Weights of a small GPT-style language model, trained from scratch on English Wikipedia: vocabulary 4383.
Each number is 128 + 24 x the weight over its row's rms, rounded and kept within 0 to 255. Layers, rows and columns count from 0. The size above them is the row's rms in percent of the matrix's.

# layer 5 MLP down (transposed), 1280x320, rms 0.051, rows 764-810, columns 192-223
size [106 105 101  87 102 114  96  95  98 109  95  98 107  91  99 110 105  98 101 112 102 102 103  95  93  97  89 101  88  87  88  94  90  93  95 102 107 104  92  94  94 102  97 108 105 107 106]
[[134 145 124 104 135 128 101 117 146 121 118  74 119 126  96 161 132 157 116 150 112 160 110 100 125 149 134 110 142 124 122 149]
 [122  87 110 171 136 152 127  60 118 117 132 159 157 168 101  99 113  92 168 124 100 141 144 125 172  94 159  86 103 141 101 171]
 [105  67 132 123 159 122 106 162 143 116 167 125 186 144 134 137 129 140 164 172 135 146 149 126 139 126 102 126 161 133 143 169]
 [ 96  76 148 117 142 108 117 106 104 102 125 142  82 131 145 170 114  90 140 139 124 107 123 127 106 124 136 101 141 149  72 177]
 [106 151 121 115  98 137 127 144 127 175 116 130 134 120 106 109 138 120 133 138 118 105  83 112 111 110 147 136 114 147 139 152]
 [116  89 145 146 145 141 120 125  87 136 139 127 128 109 123  96 135 106 131 149 118 124 105 142 107 163 137 143 111  93  71 136]
 [ 74 116 116 124  65 117  80 108 165 148 125 106 102 133  98  93 117 167  98 106 133 137  98 134 140  98 154 108 112 165 154 103]
 [129 140 135 144 130  82  99 104 123 166 146 161 116 149 122 122 160 178 141 141 114 114  73 123 111 122 144 130 132 105 116 127]
 [155 141 116 133 128 154 103 114 146 128 138 114 110 143 139 115  88  98 148 169 132 157 128 153 123 169 135 112 122 124 155 156]
 [150 130 126 130 142 152 105 102  95 171 172 116 139 140 175 125 132 155 124 107 138 114 126  95  89 113 141 137 128 151 159 134]
 [135  96 122  82 138 134  93 101  96 103 135 144 103  93 145 105 195 120 136 123 118 144 137 146 123  91 105 103 172 144 171 158]
 [101 138 117 151 100 135 137 107 154 152 138 141 142 122  79 101  73 154  67 125 133 151 124 127 119 119  81 165 137 128 125 139]
 [121 126 137 135 127 132 165 128 120 166 130 139 144 108  98 180 154 154 134 122 152 127 115 148 112 132 116 144 128 108 120 112]
 [ 83 158 103 172 102 137 129 122 155 168 126 113 117 102 187  94 103 134 118 118 129 157 127 158  84 165 132 126 123 150 123 114]
 [138 104  75 109 106 162  83  98  98 102 139 142  92 151 129 118 156 107 134  91 110 106 109  91 157 191 126 123 114 104 129  73]
 [ 74 117 120 128 138 144 173 140 114 155  68 169 151 122 145 117 123 126 125 125 135 114 163 122 116 110  92 151 121 126 101 104]
 [ 87 126 130 107 126 147 122 103 127 154 152 122 105 178 110 132 151 119 125  97 140 114 141 175 129 155 176 116 125 157 148 148]
 [123 121 131 138  99 121 119 100 136 103 124 130 184 176 148 151 138 106 136 150 100 108 112 150  77 182 125 122 163 100 120 150]
 [147 117 113 144 138 135  72 110 108 148 139 136 110 163 133 129 160 168 145 123 126 175 116 133 105 110 110 148 123 190 135 110]
 [132  90 136 122  54 143 154 143 175 142  95 160 127  93 140 148 128 149 153 131  94 112 136 129 107 145 137 155 133 104 126 168]
 [ 51 146 111  97 136 117 109  74  94 121 149 114 157  99 163 107 133  92 123 159 178 140 165 102 142 110 121 126  98 174 108 117]
 [ 72 148  95 101 132 114 123 118  68 139  99 152 109 117 129 131 129 130  84 176 104 133 118 140 169 146 128 129 122 119 144 143]
 [128 161  99  87 154 124 131 116 116  98 131 121 126 147 178 168 117 144 109 141 185  78 155 126 156 116 106 115 144 186 138 147]
 [145 155 101 135 151 123 145 107 152  93 107 114 119 102 163 140 130 177 159  89 130 136  95 132  95 138 105  97  96 105 105 160]
 [ 91 162 146 171 125 109 113 128 128  91 151 109 121 193 148 124 131 151 136 118 126 114 167 183 150  99 153 110 130 141 140 154]
 [152 159 110 174 114 116 123 123  85 146  98 121 121 122 142 162 122 103  79 128 158 147  89 115 118 147 133 113 131 104 124 131]
 [173 115  82 178 115 137  98  95 112 151  72 149 130  85 137 157 147 161 113 168 170 135 141 118 123 128 163 105 149 160 108 113]
 [112 136 103 133  82 132 104 138 125 106 117 117 153 129 134 100 129 138 127 105 107 106 116 134 171 132 105 101 100 172 142 130]
 [127 155 187 158 132 108 132 127 124 143 109 120 103 101 131 134 118 127 113 130 155 100 123 141 150  98 115 122 134 119 110 104]
 [ 86 135 120 125 157 116 107  88 142 169 181  95 142 146 128 148 149 131 130 143 185 126 116 117 152 119 121 142 116 110 151  90]
 [140 143 149 128 126 127 164 105 126 126 114 140 131 145  85 134 154 160  88 157 150 155 150 155 185 185  99 110 145 122  92 123]
 [131 122 139 163 106 128 106 148 127 141 163  92 109 122 111 107  99 153 112 119 156 127 117 118 115 115 114  81 109 145 163 143]
 [133 171 124 107 138 159 120  69 106 135 145 101 123 119 143 124 138 129 131 108  87 175 112 118 126 125 128 108 104 167 128 123]
 [107  99 121 123 144  73 187 129 114  85 112 125 151 148 109 126 122 156 103 122  79 150 198 123 144 125 128 132 190 146 127 105]
 [140  77 133  68 114 157 149 131 142 138 104 125 129 123 132 116 103 152 142 127 155 157 130 147 174 156 133 141 138 124 152 110]
 [ 81 153 132 136 122 108 154 119 130 158 125 109 142 102 136 123 138 115 116 135 129 124 152 127 112 138 107 111 113 173 139 119]
 [139 142 138 166 145  74  98 138 138 127 146 139 152 147 110 118 111 109 111 120 151 136 102 144 152 123 124  98 105 101 125 136]
 [145 145 166 133 105 168 121 115 154 164 135 106 129 108 131 178 125 143 107 134 117 157 137 121 156 122 132 147 172 144 128 149]
 [143 153 127 160 132 100 135 161  95 108 138 108 104 118 156 128  80 142  69 122 104 101 116  99 135 124 110 138 145 156 155 121]
 [128 128 124  63 164  89 133 114 123  82 147 146 144 169 164 122  95 121 126 135 144 118 131 118 130 113 130 120 146 137 121 138]
 [134 141 117 107 106 120 146 130 122 158 169 119 159 114 108 124 128 111 115 165 177 110  97  96  84 115 143 143 172 133 156  73]
 [133 113 126 126 200 125 162 166 127 109  95 126 113 104 130 126 134  70 133  94 173 143 111 126 166  97 100  99 111 112 158 160]
 [138 150 137  90 100 164 115 129 179 128 160  99 124  97 125 170 140 131 131  95 120 129 131 126 119 139 140  75 129 113 105 123]
 [129  93 167 153 147 143 105 123 103 134 127 117 130 139 136 113 124 120 113 134  71  76 141 120 141 159 126 133 186 145 105 109]
 [ 91 140 114 145 125 156  93 135 129 137  91 107 125 147 138 122  72 170 103 120 123 145  98  98 121 138 124 160 113 124 119 130]
 [133 104 126 127  75 103 131 150  89 107  99 156 137 131  85 109 121 137 137 106 161 121  96 140 138 103 108 126 102 134 176 149]
 [117 110 145 148  98 146 126 146 146 175  95 128 164 176 117  87 151 128 127  79 104 105 124 143 119 121 128 155 155 133 154 156]]
# layer 5 MLP up, 1280x320, rms 0.0509, rows 765-810, columns 192-223
size [103  98  94 100 119  95  94  99 103 101  96 101  91  96 102 100  98  96  98 102 104 104  94  97  98  94 104  92  96  98  95  99  98  97  99 108 100  90  95  95  97 103  99 100 101  98]
[[ 85 157  86 102 130 148 127 105 129 136 129  99 113 120 133  95 108 124 106 115 111 131 102 105 112 157 143  93 165  59 133 126]
 [ 94 164 121 123 130 126 130  83 130 122 112 143 102 107  60 134 131 107  89  90 149  85 125 119 175 128 121 141  97 104 106  82]
 [162 175 107 137 121 173 144 152 126 109  96 156 159 138 125 102 140 122 138 116 166 143 150 141 146 109 128 167 134 136 128 117]
 [156 139 150 117 107  86 116  99  84 102 131 140 139 123 127 153 124 115 121 113 106  97 149 162 187 156 126 125 159 137 109 125]
 [121 101 135 131 127 142 146  93 108 127 149 114 134  99 132 118 149 109 134 149 135  95 140 167 143 137 148 130 115 107  92 159]
 [136 107  98 148 163 114 160 125 116 143 151 133  91 154  91 127 108 131 106 124 169 103 148 113  75  98  69 125 127 103 104 149]
 [162 131 100 115 158 129 119 136 103 127 117  85 152 202 117 126 130  85 146 138 122 130 121 102  84 115 109 136 122 150  93 118]
 [133 124 107 132  91 135 113 145 121 143 133 120 103 125 149 147 133 106  94 126 122 102 158 124 134 106 125 142 157 160 114 151]
 [130 123 131 130 106 168 114  84 122 148 154 156 145 123 140 127 138 101  59 140 166 123 126 144 103 119 157 129 107  84  79 114]
 [102 148  94 144 164 130 135 169 141 145 120 120 109 163 103 107 108  98 154 109 130 121 126 150  81 162 175 147 174 127 129 129]
 [148  84  96 121 154 156 121 110 119 124 122  94 157 116  95  92 127 170 149 145 146 155  94 140 131 130 113 164 125 108 151 124]
 [ 82 137 136 116 112 162 138  94 142 141 190 155 165 147 114  85  57 114 152 135 150 166 117 145 130 135 118 147 163 107 143 136]
 [157 125 149 117 119 137 170 130 141 124 160 174 173 136  91  89 135 106 135 121 132  93 128  87 152 100 101 165 120 154 177 150]
 [ 92 112 168 119  93 140 158 126 133 143 139 144 120  88  96 135 109 121 115 118 109 109 160 135  88 108 164 102 190 122 115 122]
 [140 166  95 114 111 106 140 141 138 112  97 151 157 144 124 172 144 118  95  89 145 120  90 155 137 106 144 150 109  99 137  81]
 [141 130  83  82 129  97 109 126  77 125 167 155 126 153 131 100 133 132 144  92 131 107 142 116 112 141 105 149  97 143 130 118]
 [119 143 100 103 148 144 116 121 111 147 127 143 100 135 157  81 129 171 124 104 115 139 153 131 157 126 126 139  99 105 141 116]
 [135 157 112  90 133 148 191 122 142 141 140 152 126 132  87 150 157 107 125 111 139 137 146 123 130 143 154 165 109 159 103  95]
 [118 121 110 120 129 145 110 142 131 116  96 135 103 139 118 126  88  69 119 192 163 121 117 142 118 105 119 149 121 119 109 134]
 [150 143 146 153 103 102 119 121 141 151  84 112 125  83 112 112 131 147 112 113 180 108 132 150 166 110 153 171 112 118 143 144]
 [154 115 114 141 126 161 160 128 148 148 105 133 136 125 119 102 188 159 127 107 132 115 148 112 158 148 122 113 144 110 137 115]
 [113 155 157 124 124 154 161 156 116 106 119 123 139 108 100  79 134 124 153 144 106 138 109 133  89 123 102 140  98 141 117  90]
 [ 95 154 122 151 129 131  83  96 106 120 123 117 126 131 132 152 124 130 124 164 110 108 144 127 116  95 167 108 134 137 136 111]
 [182 123 144 116 140 103 134 180 150 142 135 114 126 156 181 112 123 126 141 135 100 123  94 127 151 123 129 166  99 134 134  85]
 [111 131 120 141 166 149 147  98  93 133 123 181 116 144 128 141  92 164 139 139 136 102 134 129 134 128 138 144 143 138 157 176]
 [117 187 134  70 171 111 102  93 100 110 161 121 123 176  92 136 117 128 136  93 104 114 130 123 129 153 100 177 113 131 167 121]
 [122 158 105 142 124 132 116 104 114 129 130 145 140 120 146  85 179 121 141 105 101  92 155 144  82 101 146 160 168 125 108  98]
 [119 113 116 120  91 175 106 106 136 149 135 129 155 140 145 186 133  91 133 114 132 102 130 130 117 154 106 160 143 119 153  99]
 [156 117 125  93  89 145  86 170 126 151 106 148 120 152 147 143 106 143 121  94  97 144 108 121 168 105 113 120 167 142 110 117]
 [178 139  99 155 175  95 113 114 101 152 134 143 136 113 142 150 114 117 187 147  97 114 141  63 111 131 142 106 146 148 162 135]
 [123 112 127 129 140 113 121 113 101 120 148 118 148 122 103 104 135 139 119 144 110 168 143 164 151 134  96 122 120 110 134 156]
 [150  92 122  79 129  91 143 141  73 134  70  95 138 126 106 143 147 128 107 158 105 161 140 100 120 133 115 190 145 104 143 123]
 [156 166 138 134 141 179 110 128 181 115 130 126 134 109 112 143 137 103 106 148 140 146 126 170 114 112 112 167 138 136 124 132]
 [109 136 149 152 107 146 152 136 133 153 134 115 139 164 164 178 139 108 129  83  87 110 139 124 140 148 129 166 124  99 130 137]
 [135  84 135  68 174 145 155 157 127 115 128 123 106 121 108 104 103 130 100 122  84 119 192  95 144 123 142 135 118 130 172 114]
 [162 133 123 122 164  67 129 152 143 153 117 143 141 141 143  94 121 103 128 110 128 136 126 157 131 131 192 146  93 141  91 146]
 [ 96 124 114 124 154 151 144 129 141 159 124  96 155 118 133  99 101  95 148 133 139 130 162 118 133 134 165  92  79 139 128 102]
 [125  90  97 130 117 138 129 115 142 135 140 133 134 127 129 128 150 108 122 139 130 124 145 150 106  85 147 146 132 145 122 162]
 [149 121 115 124 146 123 141  75 112 119 172  83 128 101 126 172 152 124 134 118 137 124 134 159 127 130 110 140 113  92 103  88]
 [129 136 115 163 124 149 153 140 106 101 160 125 113 138 153 125 143 112 116 108 130  93 136 112 126  96 145 106  97 124 113 120]
 [144 134  95 130 138 104 111 129 114 131 109 127 142 145 134 123 172 132 164  94 110  84 129 120 144 114  97 163 130  92 142 113]
 [ 92 111 135 142 137 121 118  75  87 129 124 139 120 171  98 101 170 122 106 135 122  92 145 149 121  88 137 157 127  80 134 142]
 [127 134 106  84 123 133 138 119 149 121 159 102 158  90 104 165  97  86 106 100 149  92  83 115 107 147  81 146 115 144 188 104]
 [142 134 105  89 157 140 110 127 125 167 135  91 122 110 137 140 127  87 123 131 159 125 126 125 151 178 103 107 111 128  85 116]
 [129  68 137 147 138  92 150 105 138 133 111 102 167 161 160 163 115 123 119 136  99 116 119 104 109 107 130 185 152 109 157 117]
 [108 150 107  84  99 129 141 145 114 142 123 109 137 183 155 141 127 131 196 128 133 146 129 153 103  76 122 118 150 113 144 144]]